python train.py --num_key_value_heads=2 --init_std_up=0.0265 --max_grad_norm=1.0 --train_tokens=178600000
Each number is 128 + 24 x the weight over its row's rms, rounded and kept within 0 to 255. Layers, rows and columns count from 0. Numbers have three digits each. The size before them is the row's rms in percent of the matrix's.

# layer 5 attention output (transposed), 256x256, rms 0.0606, rows 138-244, columns 64-127
110:123121108143103109137123125135126114148127156116142114101137155085165117123159140103127085148103122106132103097105140165126156151177096092125141113114140133119128137153137161166068142131136095
094:110130159140129161131121127107119144154135118156108159165137167126128162153109120110098150093141138113149117163104129135157105165139089144107130142147147135085125138167117096098129088158121181
103:144151134102134104149122122105139116127112123109123115113192109180094099152131059175115117107139086152127146151146138154117137098119117079179143158116107150114113128143118129106108116083124159
098:140133153124120123130127083088128129090126112126112102131133142128156116140112131162130122116129099131138169164174104109119141088118128128094157117162127171158142133145126101133135167118141144
103:128132139135108140157092196120157094135089097120149151152110105125156156136145114075092114102088141078145149153084111151079117121122106117118112139145129150126167157098113124128152124140149103
098:097133098090136086152147087199152110111098145108078141120101116162113139086125151110141140172176091118130124152139131131191191123090084140130147099182125103140103101105151091112129136150121067
101:102145105121111119146135149150123138132151140073120143134148087119112115155131132156170121108161124156127165143165120122107139136134119097124168111138149152113166159199104163133148104157103105
100:130123136155145134176142170112143161110117139120124094096146155142200139097136136113150100122131106087106087150128102161165144139097154178140108105139130101113160131124136128162110116136117126
095:131126119145110142114089112112119099125131114140148119142094136118096157114172198160137112119173141053135102156141130112130147161084104096128116099120137096142135167158131135160095139114118127
097:145156075149117116096138110079112141173147124123117097158119122106138156149127115115137119096106189147139088127118105106109114097132111140125122141153092149124134156129175156122120163155159074
100:143064075133138138120127164091140084196105146123093098119143128104102106123118105094148141107131140118112166160091131110136132158175146161182118118168124112149122161132147153132160120119123125
100:126113118133115115127122157140080137112198164123149094122154129109141126139162106111136104128116136131153102110126142116093150156107137100145140135180136111109087076156098119135141097138127115
102:110124120101118139118126143128128155173187095110125159093146163163083105131151083135108178156112127153145174130114138099125152099098111170175139149133089129129116117106129130107145071174106097
112:123156105122135095140104210082116154139142134131111135078089109103130198140178132145137120117122126158081131142136124088130138120168158140130129114186116105164122131078156131128128152110129126
094:083113149155100155111097103095135165143122129142138148108102122142147138131077124100141153134155149148110147102185134146183120105133145123148094128162109105161119172130143127160155163145136119
088:117140139081185148122111114154159143125124085137100112120094112136124145114116137100147105095150171217152172136149166141166125090156135166101094128108085119107134117116106089138109108137127097
107:118155098070080112153125066058118107122124131160143147107108180135143125135162145145113125107131119150084171153136138115102119116151094145096171154155116119125146129099147072105147081092128133
104:145115167162128143144154109165133125107112182135135093129164193131151140172091124092134134143096089131118133112107114106163128110144130139138106131122113107106083136099128105110128150093141083
106:166127092143065124139163140141083077123136101170108107117115129130088156124142142136146160152125158125129101146158144143111121141094100116105112146115140138104108125132125080114126132143128124
092:117109091196118143136131123134125147129124128111144122148176106097133131144114144122112163115155145109135148143082190135109141179106112125137102133145101151119114185136098110127157138122137080
096:101161115102161129130101108140139116090141106121095121060122078158174109139149079124107139116137138120109163162120101139165129128080115134173164131120130131140152172148151129131049146148135135
093:139134107135101155139133195158144144129148148126115142145137130141080105178154096113117118119124131129105114080101117107116148154110144139143106129179090136137089148162142104113130114120165123
099:151102133150119114084159167130142114138114143152096148136091124136106142140108129056140137103116120087147124102139128108136104126126108139167128103162106087147138139107100147125094104108159098
100:139135112134107084128160155111115127137136100121131152125176080121090159181099131099136135098149127130129153134124111161161122127131131088193105087126118114143106140122084117169113148136099135
083:148120104134109072122107112149089144145172133124113131095172100112120139143097125118110143113110117166167151134115114099076108118139137146111086142135149136124122153130138140133095139127086108
105:102146164117152139105075145115172098147157145144125099133093135142167161093121165106147126143153153152143106158133130113116135113138159120126122161091122115118160087083126149161135128130135099
101:145145143124134077105122127121096140135175168130162130143159150151120122122148117153143150114138129161111108160144143082135113163157090100144108114128173187138152102143132152132147110132147114
097:099091112111099152118171139123107087147120105123091117152148108126173114098117135077104183108136127136124092134161128140151101117080078107082150111123078131136109151177123143158133092095165133
107:095094170181128140070117143128144180077149175156117154147116154118147148136145120120112116142121152129100117137100121146099129142068143101139146093092143119129113145148123123086094150112105149
106:121153087090139108176123107139132149128113147121154146153111149160084127086132086080144138121138066133146126144147112094144125087102128123115123135133099171122164170097125128132101133152111114
099:169087097114139132126142152155158158131129133086154148162102125154140104115101135085133152135161128129168069156128156144117145172127111089089117112079101085112148118123144170144097141132146137
096:116123138113124100125150111135132171171128113168120123157137126126123104138135117104110131180123156135178135157129111131126094108133120117145185137104131137109136156109160149120145127133101135
098:130117117136160190139130098116136191153126123176139127095130125102143112089128134137119123117140098144144133156095154124119144106109116097140189119109110138118136054122117141140137145124079147
099:118169089146141135164146116143100089142100080113145139128107147126146106119089132124119143141151121147126170105117124103129085108146136123115138117119133097128122113160126171130113103108114152
099:087096134082145102124116158132103115078135112141139098107119093087103119113118137119137161179130108163146126125110165097113146113128123147112124148133143109119160127166124155148155133178125142
100:100159125147141133157163119118121090128148172155125115068122116140088164160115084124141122103117133154131170173133152110123095112118159130137135126141119136156121107108115146159106116142120144
106:110139142126136111132085143130157194144087119152111089139134174124130122147109138143142115119117125162156131168147148133089167172122110104076144134110151139155092102120115166115119110160126120
109:138134170138158174150083153141111111085140096152165095154105106127140084185148134145116076104129116114133114139147160116083144126132141106105113147194114085137149169117136149084154100138125160
104:103147163151139167139143177121155144115111147110121108179146123123086088146110128165083152119122130124098145130136141131148065129138143114137126156157101148166104117106110108135146180097129110
089:141115115117105151147126105102145147087101096141124126086134133133114164077112121103100103145126118136109120147119138115124179153132117147111101141100133130146148094136168147122148137158122103
111:154119140151187120141147143111132159136100074131140100117096098144111134114119108136155099116127131136093128092127113074118082105152129126132116132152123130138122123122143148087134129165126166
101:161129118141131181125127118101057123100167136147144102112124127134149136130124118097141109102133120122160142113129132136137110146144138085157130085147126145125117119149149099122142147160111086
096:129155145100148144096113132110120096131121087153115125126070115104086097087155135119111127122116102139130132096133089133111158146184133088109121098127111124146141135168090138100142080131133127
104:141132113081111100121137144131123101125178108194140128119113139123112113144130148123086112102117108144127145117166123144072107094096198107148121125103141155124127140137127126147126112140143142
089:134109129136075169138119074124104043130088137118124136122099109135140140143160125173119130086099132124127117115129146137131113129153160124145092101172140142104115144139115085117063145157104114
094:091124111160122109081158156126133171120164081104126102150151107102132134136120154101129083126125120085118146055108081122148114086157135142106126142112136103134107141132130112112131130149132107
088:141138094117133167099125161127132148135156143119115116157062164151106101120126169088162110095124108159125087107130132136118092166101160196137093125118124100112134145140135163111091157152156109
104:129108133120131112112118139136141103154111116176119135149083153147151135158146113100148086135130152082135105130097162143132112154133084153120113103160140117163111111116099123120091126112080133
110:126139113116154151115106106167138111161151152127155128161130053133137105133124117127129109135117100145142107097098127118094102172075066140132099131071118127145101137126133158136131127123122130
099:130098113131089121102106136104129121078127121137158127107135170124123159166131134099113137128125145157136172126155082136118099102183135135137097090132173116154147097118127146184122135077125182
095:104111127103139161138100133148102108126134127124131085109100098122180124128126129122139148137161086172082108162161116131163162135133124145122109115090106116141134114171136186113089113146108135
104:160150151165113132126079141141121184108096158085107135122129140133159139181113110107201135111140098132108124116093111160173156083165143116117128151110140124120148170142107081109124103108143081
092:107160121155112089109094113146102086084153102146125135180135122148107070154095130149113113132105107083131107156124113112125138125165137117102110184101118151083132127141100183163130118134127126
117:145161158102187139158134109119152182108160148104113089095150167132096166105148139130145147125124150093112111148117106097137132128137105113154118139089095117121152109111125097107156134096089103
095:166168164135120126120154178136141129124141106147090109140114136168117154116093090122128132122125160118137127136136115192146113154102130144118153133127118108147101118096176149122153141080138118
096:156126153127141128168107151140141129090110133124122188152107127090146138115157120113147159152122135148122070092117127110122135134095100101148141117154112143104144119127092073100128135106152145
097:156130138121111088136136126143127127133072134118152122181123120105136113144124126112125154077125129121151135154121160115139134053146164104132121149127138107160070083100145115088110132120126115
097:118120155118112104147100147160121167159144161119151107152134125103144091198140112108130129159121131142082153116145101125149073130110130142125133124148144135107173157088139100139090081123167107
103:103164146112167178108128082096119106137096125169146121087119138117136103151113090121168119130108111182158117107115091081088118134107112159127090133120148103085150152117129177166114133145111089
095:112146141107144133181107143137172171104149095102147127107153154129115144107145148130097161134152165126115097132118117127072144149119090117152110163119138089151128174131117120116159131129146142
094:128107123143144126119077133104106116164140135111132182152138161146143136096136164156132156110141140122152144136096109086133086133107116156084086154124140149154149075172153119125126173096142121
098:100158106165149093103163145140111109097110129101163136116166123115113131109194155128129178156150125139154113133135119114112126120171185144112151116159151169100142102113084116119117115130113129
105:154135143094169075084145097095147119101106116132139158125126127107096116132134100167153127101121148152125166074131115140095116154084152144167080162114134118144101159181127141107169163136121145
094:092165124145151161114098116143128210125131132178132124138144176151154148119139124155061148106123120141155151178119130118157119119091156128091077085124107113128142121150099115132128156098123153
092:103128105098135152112113116167172100098139113134131135144101125103132126101107140150115154160121133145127138103102117112114152116120136097125156130151111139148124103138126112076154148132157100
093:112172128169106123108161089147130086133154134118106126104113154138137145122148152143131143101119118138193114140079117174119126131093105151135120118148154101173086154128118094143136124118112122
096:126129174153162135175088171112081126137162153130090111128079129144120124144148147071156126108081148134081106105120181145097155122143121140109157129095133127133110142098120118112137118135123118
089:134124108121140148121098157129120140135141098124133106123154143118149141115143122128148134162138098100109120156122135137149121143109154168169129144146111078125146074101096148114067124142143147
098:118102147178090136142103141112133092116118150167128125101094160128164108125136113071109116123144108135094142123153126136148096112159149134108150151173111173166103150165148192120156132141080129
101:165112151156150128146133135111128180111159130148101132121152175120078132110149124120076146151126119132135097123122136137133116112109128138128106113119142142094105116102134142143132127125139103
099:077115106090084131082080134124119135114093136152105132107136144127104166164108119132174109163102146140122161115133150133159138105160118116104082170123155153135126152122138125116123153088123103
097:095133117099107116123115076144163129115123131151131128141137111095114132138114146080126144096119176126121098128181128113139124116132092106191152128145180141156092151113153128117103160089140152
086:101136159129142128141151103156157092138143141136111112177089170104142138112148141089132133144131125116123145094095148155115124113169087092159143151147098154081107114065115116129174120096079113
095:057115081132135131128130135127085158175140135130122116143141182101092151121132158113118128127136124144084123155122099158154099132107159084125164118112114129122143177154124144156149109114125116
094:155097148159149123118122120157158149100146169126105126146100152135133138153095162100128139126122138059147150202154103094113106123140102072139093130107123120129166136178133165164100159147097088
096:116140120100146082158094102140156119123139113094134123096156120154180152106134159130127112146139152112137175134145158142104144151138126111185114130104116118133100094111138113176125078112118140
111:172094145144160085108170122125087143097120126160134099128107084076134121127140127110144159121180159115118133106164111109131142093129137128124117104120136153117124145146137118130136104115118121
092:113155130129147150092179135110128147087140116148176141152114153127164103125134140112129126152119119115133123122090122140158097108156078075139119138188151107136088128161106095150123169149155147
098:073115111149136138123141150117120106144129118107149105143151101148119088165169112117130165138110144144135100124154149152068123124161111107123118116170172153110144128133125121133099073141115137
095:157126106168111101149098121173155068121114083103139165139144109103131121102127125156147119092143131151130152139144116120157105101111141123116122155168129112093151112115156088106138135126169144
097:111120153162156096155084091132130150158082141167117162107112127152130169158105148172151125156079107126167121093084102107165108091149115179130169146119117146125115094146108119141134155089125145
095:170131158152126112080132122070133149159128124114120159161132144117128130089134130137169099137101126129134094139079107109166130108116140115147102105156085111143182157139096150118153103148113095
094:141170141110138131156108125132115132111155147145112128073145078097133133152093125098158129138140140133161137116155126098118116120157088138117149138176141089136143130157131133155096147109139134
107:103138152111109137081119145100167117090097140145149164116109161110139150097163126144175083168150091102116095154140155147097110126139105142169143138125138136150102137124088119112075125113138178
098:143129113135128096139091157161147171137124144138126128139124119115122060167114110145091139141123129168135122193124146132128128131128157119129103141148128091143099063118151141140151087149151155
106:157148118119097116134154080196140148146147132112093108146145157141151118150148138153101122170155140136137122161175100115104135154138138110105155141117144068131132129146135144114130103135165169
092:089134140159108100144107106155137152142137160146118104104089138141126114119113120117147161117158079161149174112100176131111108119119135131126160112146161139172141135152173135123139108153116084
091:117185144129112153134125170125131132143121085140075098123153106139115166122147129125137132154078104130118143098126124159149140126166118071110136108145154161144099163197126191187134157149147152
108:124141166123095140091128138092136163079142124135099162094135109113125159116144121109083138099150122151128098140122117168095154109127155099110110127125149112140122129104123132140056137163119089
104:125121143104147123170142138132123143177114148115136066125137107134109093142097162143167126132140138080159158111143160094123169105125136133097133160124135141128111157075134124124114115132137129
115:109203158114086122128146144145114125137076096114153137090114113178145118098141168125142109139149133117094113111129125143126111143129151117118163148101173168139156150107129189142107154147119138
092:122151107129113092115122142122139089119103146147111116134141159151126169161135158164094100100121159151142132099086166114150144130119108086146108120119149112116119123147109133127151106117140153
095:117142115126118109195121143121135128166140129134124164148139125100102133170137155092122155100145092133162114155064157100091158103089164079121140087119106162152103121110125181086150162137120073
106:125112164150134117101135113129124107084114182141148122124118093072185118152135127195128117117108097102137141103124116099077077106118124119143151114143136134106107157135111152088093150162123165
105:087130122092095112117148118134104151098133124157101143147180116128125113091123147140121165117121122137112146165123186098061091117150113137136073142113152126140179137117094130115158106124131167
104:128122073066144123139116114146134150118114171135121132118070144111103152120133129092150101172095124176105105118108158083128151123155088147110153099136100115148160127140120102132108100102127140
098:127137132081123114127129147147107178128145174117119151094128065084112166066119149112119124136130140161114130154146142149132117075164131090145162082154173123133099109105100135126125121150133146
099:119126135145151131162137134131127164198096130179096114125124092151168149109101136135143117143095124157107136133135156120132119137127104144103094098165120131145104097118147093108148129120112093
109:141079064115134139140115134119138108125110112128127131107112122076130133119125132093128111127127146117158101131113125132089124161107131131121110135120121149097125149144107105111092100173120146
089:094106151134150126109114153161135092126163143123125128067152108120107128118116115151136123110165083101127124094145118142101128124107130132167090134145118126143134104160155153136097133139109125
086:110128113145137145133125101138155154112119115143119117138126092148143111154136113094157104124131125081138114140130115063143140127128089130124166160147184144156124162152130113113157151122157137
089:098103098156179157124101137125122149156154128137142077162134131129116130132103144111100137089100109095109173161128138106124090138134091114157120146145184156122142153141096152121136130115091088
095:121138117137147116129138143084179111163092114101144123165159137141115110151154125116130108134136128093117135137120128138151137136141102147115138112116078093147131155157125167127132103116160088
095:128137103144083129159118130104127100198132135089131148125135137131164133156090143147097127105134106101100121120119100175105166156122156126114104075102122135094193119116133167123147156135122093
093:163151095162167147107139190083115119082084120162094138137091102124155107134134164093133170135148142127164128146132149143129079129105118109153150118142128061126108177097115146133160125132075084
091:172139147106125136086150076144147148111094133122134175135167099121119116126118161136129158149114167087100097126131138130160113148152133127101091076164142115150118107138101177105091128164089083
101:141095130189121112106124166102167087088136155082110147123101120127069111144119096126133110155132152155120158135147109121131103085130127117121098090151113151128118081170158173137136161112097145
# layer 5 attention value, 256x256, rms 0.0771, rows 139-245, columns 64-127
092:148100131139113056086111184120144102148182142138114137125113131161120127105131136151138090138130089149131094108095157124114089084179137099147099141113130094116131129109136140119175077137111109
100:129147104147165139120110111096173145103161126128149154112096140130096109139152115132155133137124142157083117130107119128149134136077105138120123147119151114161091137138124148117105113165127109
102:154142109137076132108094125123144124117167140148146115120149141168138144109070102124110129133151124132098129146136115137090136140134106135154130142142083142158095120152122155123160112117121126
099:129124166132164120154208086097120117151130132168119153122153152146132165146134122176179145132156150136111152123112132152127114096147109119105117071125119142107147168113126147140135158093129120
099:106110121145113134108146114085100135144093121112144124084130138130201152217131106190106128112144140124141176134114143170133170100171105094125099133090145140117178115110117125143117142088138083
096:105119184152147092111124139116161140137134117140112103153087157141180137138128152144126109192134138136170097130097096110123154136122149115137124119134132143118131166120101153143116122088098107
100:062131151086142138177150163122096141132100122124117138164110106161070067120138119115130153166160114151160142121137097119132152101115160111116137152112125081116123112102154110116144103089134162
094:124141105109084141150130164118132142129084185090143123124132121188161115156132097144132163153133140096169168111117162127104125086107173166111133148108147140123119091123144097143173138112118132
097:112114110124088127140115129169127122111185129144117144142123114123116074053101153138123127150159149132132108097216139148103110127117116070119102098148107140088117152094116135128133094164116152
103:185110117152138096148100118127132140109135105143078148132121167147182132119145118128100109128114123110146085108154168140142140115126129140146173150111138135150143113083165095140108142135150151
099:132101084098130112100072152176144133154173124132089097099146182120124141119112126134113104159111113161121113124172152144131120125142129138160112116111127127141135103108116161093106121149089150
098:133101097154167097140110062111124145088136137124148146125132116157130114153132143147111117130060119123111121128143154146158145134127132126125095137116120108170088159129123142122117152165129156
099:095120148124100127145113141066156125145119115141177106117135138175136080131132101119118126152117135151112170155113099164121104148129151125139118146128124115132116127169093131093099107135134135
099:146126130108106115118173127135138078125105155162126127145169107134113080143142146122115171134155159134100136145159097136133087110115144133070150153105126132131126093149108124129141100085144154
092:096163126160099099095179110185114131143059132104146111166137154154141125169138130124078117091145140105101137181109109152151150126122145088159116113142117100139110144080132127068120120116124120
096:158121156148127114146061097143138120131128119146135097106110076161137139147139135149072142155176136104113153168135116154129161112149127117096163098094108121135123098111147148124116131095122135
099:119095076133135160126122125111145160133136103128146147097164078126097169162127136122145073156113121168128145151123128088095130085150117119175141113156127080087132142132100182133119159132101158
106:089155082153091142078118097117112141148112144115105112135130127142149136130112128162115150140145162085138146119133139149089143147092144111092159142120079143126143108124124121148167153138109107
093:161112137135159090126104133129101131145151138153106130161133141127138112116118149175161136197108073148087131148164144172110109128121142163170128142099109093120166110124169159119148099123122125
096:156155147115107133116113117066176090129132138141152127126119144132134123142130130145121142137146159112098092130124106113162136097114139096097140150111123122139090101146119111105148080093126135
096:176129149101157097072125122171109121140149102137172168134135152093148094126135154148135108106086084169119097175186114170123079109134149122134134126136132127123096098122125115106138128141112160
097:131130166140132118136122112118111126140146094137129133089149148132167153093125094131129100129139162121167110126133137138086131150158131158133138107127152103105178097115141133175145121127139115
096:115143155163169097134155138055145124121103117135112117089108182155139152152101091147148113156108083158129125126091166100121134116135158211133111149120116118161131138127134171117113107128149149
085:104116118138134156113112146112142147133108117117144117160116096099099124093112088114165098114117111104179122152110133069129130118132138154134122118144129122108118137115127166059123139227099119
102:088135130153143085152189130156101145153094137113123119150140104135088072124120117090123125136159108144133176059126131101134103145163106097147079096119169104104166165149136110110118108106160118
103:144118135136102142118141161147118173159108112118166136127141133113103119075088127099126109114107119148171104089088114096151162140087142145144152153133166121142108169108129140128092105148118127
100:186103155090117176121137147126106117109171124148116118131160109159135133131147123138146070141146150149151130121148112115103123166153154123158139111120127111094130111136140098143127144124155105
100:161171117098136074155115163170102138134174104135112161105172097133118100116114114126115125128095139152131103084113132134155110129134137136120092117166129132122086122168142083122168121123074134
108:130100144150132152122100100092116117155096152092168120093156111116126120139140117148091126163120127103122143147125146121127160157147143125110126106106128096144138105140139145145068098141150127
101:141114143108108107154127146140138113135131135113138102111120099089121143110171146112130116164161133117153167077124159095160141122100116102124138108119144134092168132095169135142087105103136101
103:148126159121120116117128117124137094101106112149143128125126121172129126083149125121101129149171123167097101153157125100187177130146131120134100049089123131133137102163139111140124118108176131
101:115142168108110123129135159125133124128117112137115135119112150137167144164096135080113117134142152121116113138120119102121129131140153137130059136096094085162129141183115129135152121148150158
099:138123117150091078127071083131124125115167164152111127112121097113087126136135106142129117129139145117112111153123115156101166146106094100151112141116104124155123137134153142131129118113118157
097:108128107127090097139112153090126163152123153119176127111114156150147128152125142105130107135072125133180114093140123108123114148126107142141120115121098142098118128113168083122073131169107159
098:095132151149150135133129124046154167164110123140137122114122132117129110089129117111128115114130131135112153139119110112178118159122110149123146159108125081165132139180072154127083124152122105
103:126128117157129110093183146150132131090175135125143148108124098125136123124092098126153136111112133147126114131115159102143091132091141145147108108080121147132119135126095151066125119124112102
099:098130137099102132130122117141159123145139126079132132170133177151131145091098127116161131158113117144098108124107129103118148152075080116110112110099087142134108103175130129093143125148115150
105:142153145132151132115113104138144095078136145152117131101116173117133166107113138086108065132122109170117085150132113154128154190122120149154134102108093137166122129153098177126131173108138152
093:111154131108119098134136113130109114143109123118148155139132132141146114182145107133144165159121113108129155073139173154127115088143140105098117090130099120122132090118124098108128117139176113
107:104160148117065129124157111112131103141128119157159136140142120149139142153128129112138113095170148142097131145150099148129120113118116127096136119142137108098146113144092141106131094105115154
102:104077136141100097156135137157143140175134129105112157172135173136144101101078125116131118156126125147143118109141138137126156046125099141136129110080124123110100139125163139107137121126154135
099:079151179092137105169135137141126091120101140115149121135113134124126121132102127120112173174207156112129154114165157116127151139093173130093129105135166131139128161145168070121152137137102102
106:134124114168204164128141097141144120127116133118074117145139118151089110099136120137126138138143149108102104153166118103164160165056134159091141135126114157095117100150119163109127190149093137
099:168152126125110170111121126149119162103167121138105115130142127148109122117147114109135150146126141054125118127126111122051126106109135142133190156128133114159112112146118120133163158143108110
099:164106112133117101148100134109094097132116133180163109142154142143157143151133119131172135135139140150099139190141148186128111104181126156115110086121132122134115164106142126114090089097127157
084:110133092149081127118162114159092136101125134113127176155132105130104137133181107127115137129124131107144150124161125160109131136111105125154140109119136107115158068108113115120157159144123120
098:156149084104099165104131091121094143147195115100121134125169133115130115111159127147153133109106141124126111110118140140126096122126133127125179137121109099147111106107101104144141166124142108
107:113107117175152166104138121164132142090149110132113151133157144075103130134115124124138094085169117141119080136126142108137163168086162108128106149153121133114099177128105140077102137140105113
101:151144126102117127174125148112150131138151091122130111119116122177130114115133076111134138152157137127126148078125132094112129121107136152101166176140137095117123105116118108157123109186117125
097:080148157169146135148156114146150142118082119125154131124154135107127112183136132112096123134159131147171151124155146181114093154122124147138136137114132156125127112132138110138140105089109097
102:151095110111108088163118126103142134139151131146143159113124070129132096092160168131096123172133131127105120122162144158105134110119126122151115112136121068156100114115152123141131137109119159
091:111163132114142111151161143113137136125076116138178131084115156126117167092113099067174142094136149136159123128095146084159128125113114147131129102117140124110112169144122082154129156146115122
108:107079112161127076130126090123129165121124131133129150108135109097131145098105139104105075112111094158135121140110121129164155124167126135127170112077159115117149123143119147145100109128178134
096:156148135151120128131133111131112144111144139123112163104141121101088127133154130133114101121144111115126133127092119121120120149131138109116104080141119127138118166123130147173173113100177114
094:109155126134129118127157107117119063130120128085161143144120159117106140120118153158101112110145105074126103155059125134117126073115133137129136195125132143124133133101138158148151152134135131
098:123142131130144143129102114133114117111147122064148144095111120142107131114123101116175119159074159134160118133097111142117127140107076139102137139126110143107141180105107166130076133137149114
092:127090163164199146124188134104121165140142119132144107149103082146089113117123126101126103117147086162143111078086096126144147144132096125150126145082149107138109148168127129144126103084113161
099:098134121137096164115105106140134165170141136113139103115135201111106137139126140116120123132124159125134112115170169145116129164149146103133145121108117168206102083162136106134123164187130112
093:133120127131175113083160122160125105086096131119139122137096142106109121126113116144174109117141123127120121129080129106157168141117143136125121112088147149128139121117135138111098115106141134
096:169133110117101151133120123152149119072137181127151114105146109071155144109170136149099115102126129113114110134140137161156123137184133096162156093119126149185113153138124136103103119156149129
098:161112146082159148148113166091130120120138115112107079145104121142141080101107121128137142163098133121122107115119148106125113175128169147136129151127131079142125120150141091177148148159103149
097:141144132130141186105124163149143129129147145092162115135172166103163137150114132159161126097090116139083110142126105138130100149138103125110105147144115157120090117168112135083109147186086155
092:154154144133128129098143174094136113100150141131125145120155107120157104114073090081140131128114155134125125132094131107111120150139101150121137131106103106173098089189126163115132060121162083
095:165103140162153112120125149149105087109121132138171147131156175141117130128152132135119089114147113111081131162150117144146179122155107120110125091086103105124140108105149091136138143109136122
092:190054119106140139118095105114107134125108118100143145139125149122111108096111131161139125138119127089125156158144159136116139120113164117127162137133116130157146122102135130121143096165180114
104:105123111095119109127146138171107146155148129151095153160160171138159145099111133118091117115099123127109136116142111117145099107157108147162116119175154118128117140127122103105154130163174132
091:084096152130109165101157130105139140129102118142126134128131113128136096135133157109129135113085160129157127143146101137122108128117115115110129159075137136161106107156129081152136131151145104
100:122136089117119113116087128168169148134120115138113126133155108119095149096121127124125110120157154152124104126186128124123132115130113081156111093116147148069086144174152092148118117115131142
105:158160078090087086171078133159115121108146127111169117141134113178097085127125128110125109165116097175161144099111115130131126095164105120152128130147121058108128118141155117134134150122160152
097:170144123152113131118142147149156115146129168124174119150165137115124143162168146136112136141092098122105136149134110123122077109158106175178140099128153145107158082096123108153116108146126104
100:136120150136150153095140123121119136127108126136135145143116115186078131144119122176152151129142141171088129111140077083066130154120149148109126143112141159103144136139084130138144139118107113
088:139137055100096118143079165098126070180163143135119171094126161135117127114106114145132101120112107121115141086084147142178144133135091114139127160125108103128175134124109131182099149122140122
094:114136137098131105144159183120171085153118131146119095149125135177125134133101115111137119153135066150131135138133140090174168104123150128120080128143126117128141138127134122121123110147121129
095:131122127111099102147145138124133141101141103123080115131134116097121146075099089094124075125123112158188093114110114067143117120171144179160152093106157128131142140091089119157147110100134122
093:106123157122174119149125105109131145149101140172168097100112090124101128204116133110133133156136129168128176128153106133170122107156137140104162124136197131120168125160139146123091141093117122
100:103129122114104143142118168141152099158087137104114077145092131113131125144106108130157124135160118137147117110150117120146113153140168136132116121138124106097133132166165094151160144092126138
091:112087149098112091161099144142135123134142070169093119121142177132111117075119133141103125169133130140163140142120141077152134099172129135099157072102118107136152096167147111132125122104135131
098:151080162164128130143156086132156129132106132133132124119099160141161191127121155147150121126107122130120118115126179130149157112097091129130161100095107135124181120116154128105140120134100162
095:124135162113092159087140155110139101158134147110107104175104109167153139147118170125130124156128163100140102141140103157139129074116139104123143165124126127104179155092168125087148114127107144
095:126134123120117128135153156107104145105158141109132131151158112116130119103125085085156146097148121142134114124122107117145125136120091114142092166144137127144133114143138147114149091099162091
092:099107095128115091144110148088094126138182106120178135070135107186082126110114153123125131119074120167164119152128161115090098104123150152118103157096142117111063151162140130144112115153134155
099:132107143163166131132127095103129182112124121115123101179109127145087120119143059142147097151131142153115133148079136083142160158146148160191141132092140123165130144111115108105108135166125088
104:094128165138114144108170132127100145123112102134129122103179115171117152131161100155148150117168138126134182144112123120151131120155176166090126140112151143116154118150123114112179150118101116
096:137155121142160106137129097164100113117161098183126122114111163134121158129186117111102064125128103136154113148097136117167116106116123149160114106113138115095183156082114180083089174097167111
102:103123137071175140135124133177153103112098144137110116109136121120131166147116157104139146112133132135091141094136130165167147125129092128117150090139134177140116099113142113176146116120106130
091:103128151134117135121111154122128168144148129122114121118118119094156093146098111151100105109139143128165126125154147137150143150147125135118127151112088113168118113144123133110139140116102132
094:123146092112157110133134134117158141135099138176127170149141129128153140114115122165136166135126142136087117122133133102101123105107128151111119133147135134114099121133106086147107101152111096
096:152158095098119095138113128135124116144120138146123126141129113086129092102118097163114166153105126095129087148125139097115134121109150190133145126097097086104109074131150136094126141103098151
102:119068146136121171107130147071103162093135149120157114190128167176116133145139114084146128140116119150124145148127125095118121135127115201179098098117130117124153130115100141135098141135144152
112:100147179120138162103158142121122133115103164153142123132115107088116136151124143112158144108159151134132141140134061091103134167092121142135108126140124129129147175144099120145123099114130115
092:162126157169141098098147162113129137136137134151133117105116138154097130159114126109136119128123150130169140144106092136127120111132121161131123092147161141141137103153114109179095111124136078
100:156131112113141149125118145136116129156129106131113127160158159119175144104115117160084120143110121115141104136146158111167158115128119155162149140157117128133132108131129146117101148154151124
102:122126108115117170117078148069123188139197126136140115154107099125098100090167149108171123127134143119106132125151108119126124138114142116149112175105122144134123129167107113082125140113078124
098:141083170161118144075141168143158131134120176136141107144120158100100121129098179120148095098094129117158097140101067082131111165144132167148138092162120160106129148132101153152082098136129097
100:105142182146136114136138113135138156168133130100107132119141124132089111123113144114074121111127104107134116130110104107148139154153165130142147110133123145152151096165147134128158126119155113
097:153131140148144128133123094122126133125100079199099119126103145168080110141142109141122109126129133121137153164093085132144159140116166160109113151134117109136130169123100147115110156084135091
101:098135126133142163109131135154128124080174134130134124138119117128101133136117097123068114130111135187120133141128116121102143169090125103117123172097131098118096142144101179101104114149115131
109:104146118132156098134101120152113140143149143101138144198130135149128076106136127117124149155128095100131123085126172100129114077115110100177151121109136114083174081136160117087120142114138115
093:122079099148122127102123127126140133144116146118127139157120154163155116143172159101113149107081135155123128109176140155126128136068146098134135159128144112116130139150102115069130150169102154
086:107114150100107078112131100151139147166105116111192129139104162099158139129122129138141118122134121148160108125130130128153102122159151129147131104077131123106138115133154067148110078083111123
092:160095189141155141155141160142108097098148083129147152172124165146173116115127085114126108147108119150166104106143131115148118142173145162134122134136132114133091154110123098160146131154110129
093:147143146116160147107109146137101130095170119126134130072095091128109143109101175136152121125131102134137095189141148120135108163088187096135144194111122130131141131140138103141123108140128178
101:180122124122161109127141143136142124116129146150114101125105080098133169135137120104117130155147082119107150139194142183108132158109138155109150149169114149159136112127171148120104128105116178
092:125121146101112140169105130161119136124128153136143193121142163120158123131119115168142074152122128124124112140108129160150162104151084116184070080111126138119144105115128050178131157093180126
086:127095091153135140115152121135084140155118144123091151123129088113133163166114159135143132124137113135135120090115120174106158124114110120156152135148130136078153144145148152174169125087150191
099:129134124143115124127149164095129078154160119110114135103141141122140153116104121099144128125080099124144106146088159133118124155105160178101150165167100096104121136126135144103130122169132123
099:137124113169133138092155109165133161084124096135125121122152140121143180163181122133111109099165153112118099141161124184137144103134103121120117128094134173159141086111147114170149136106123126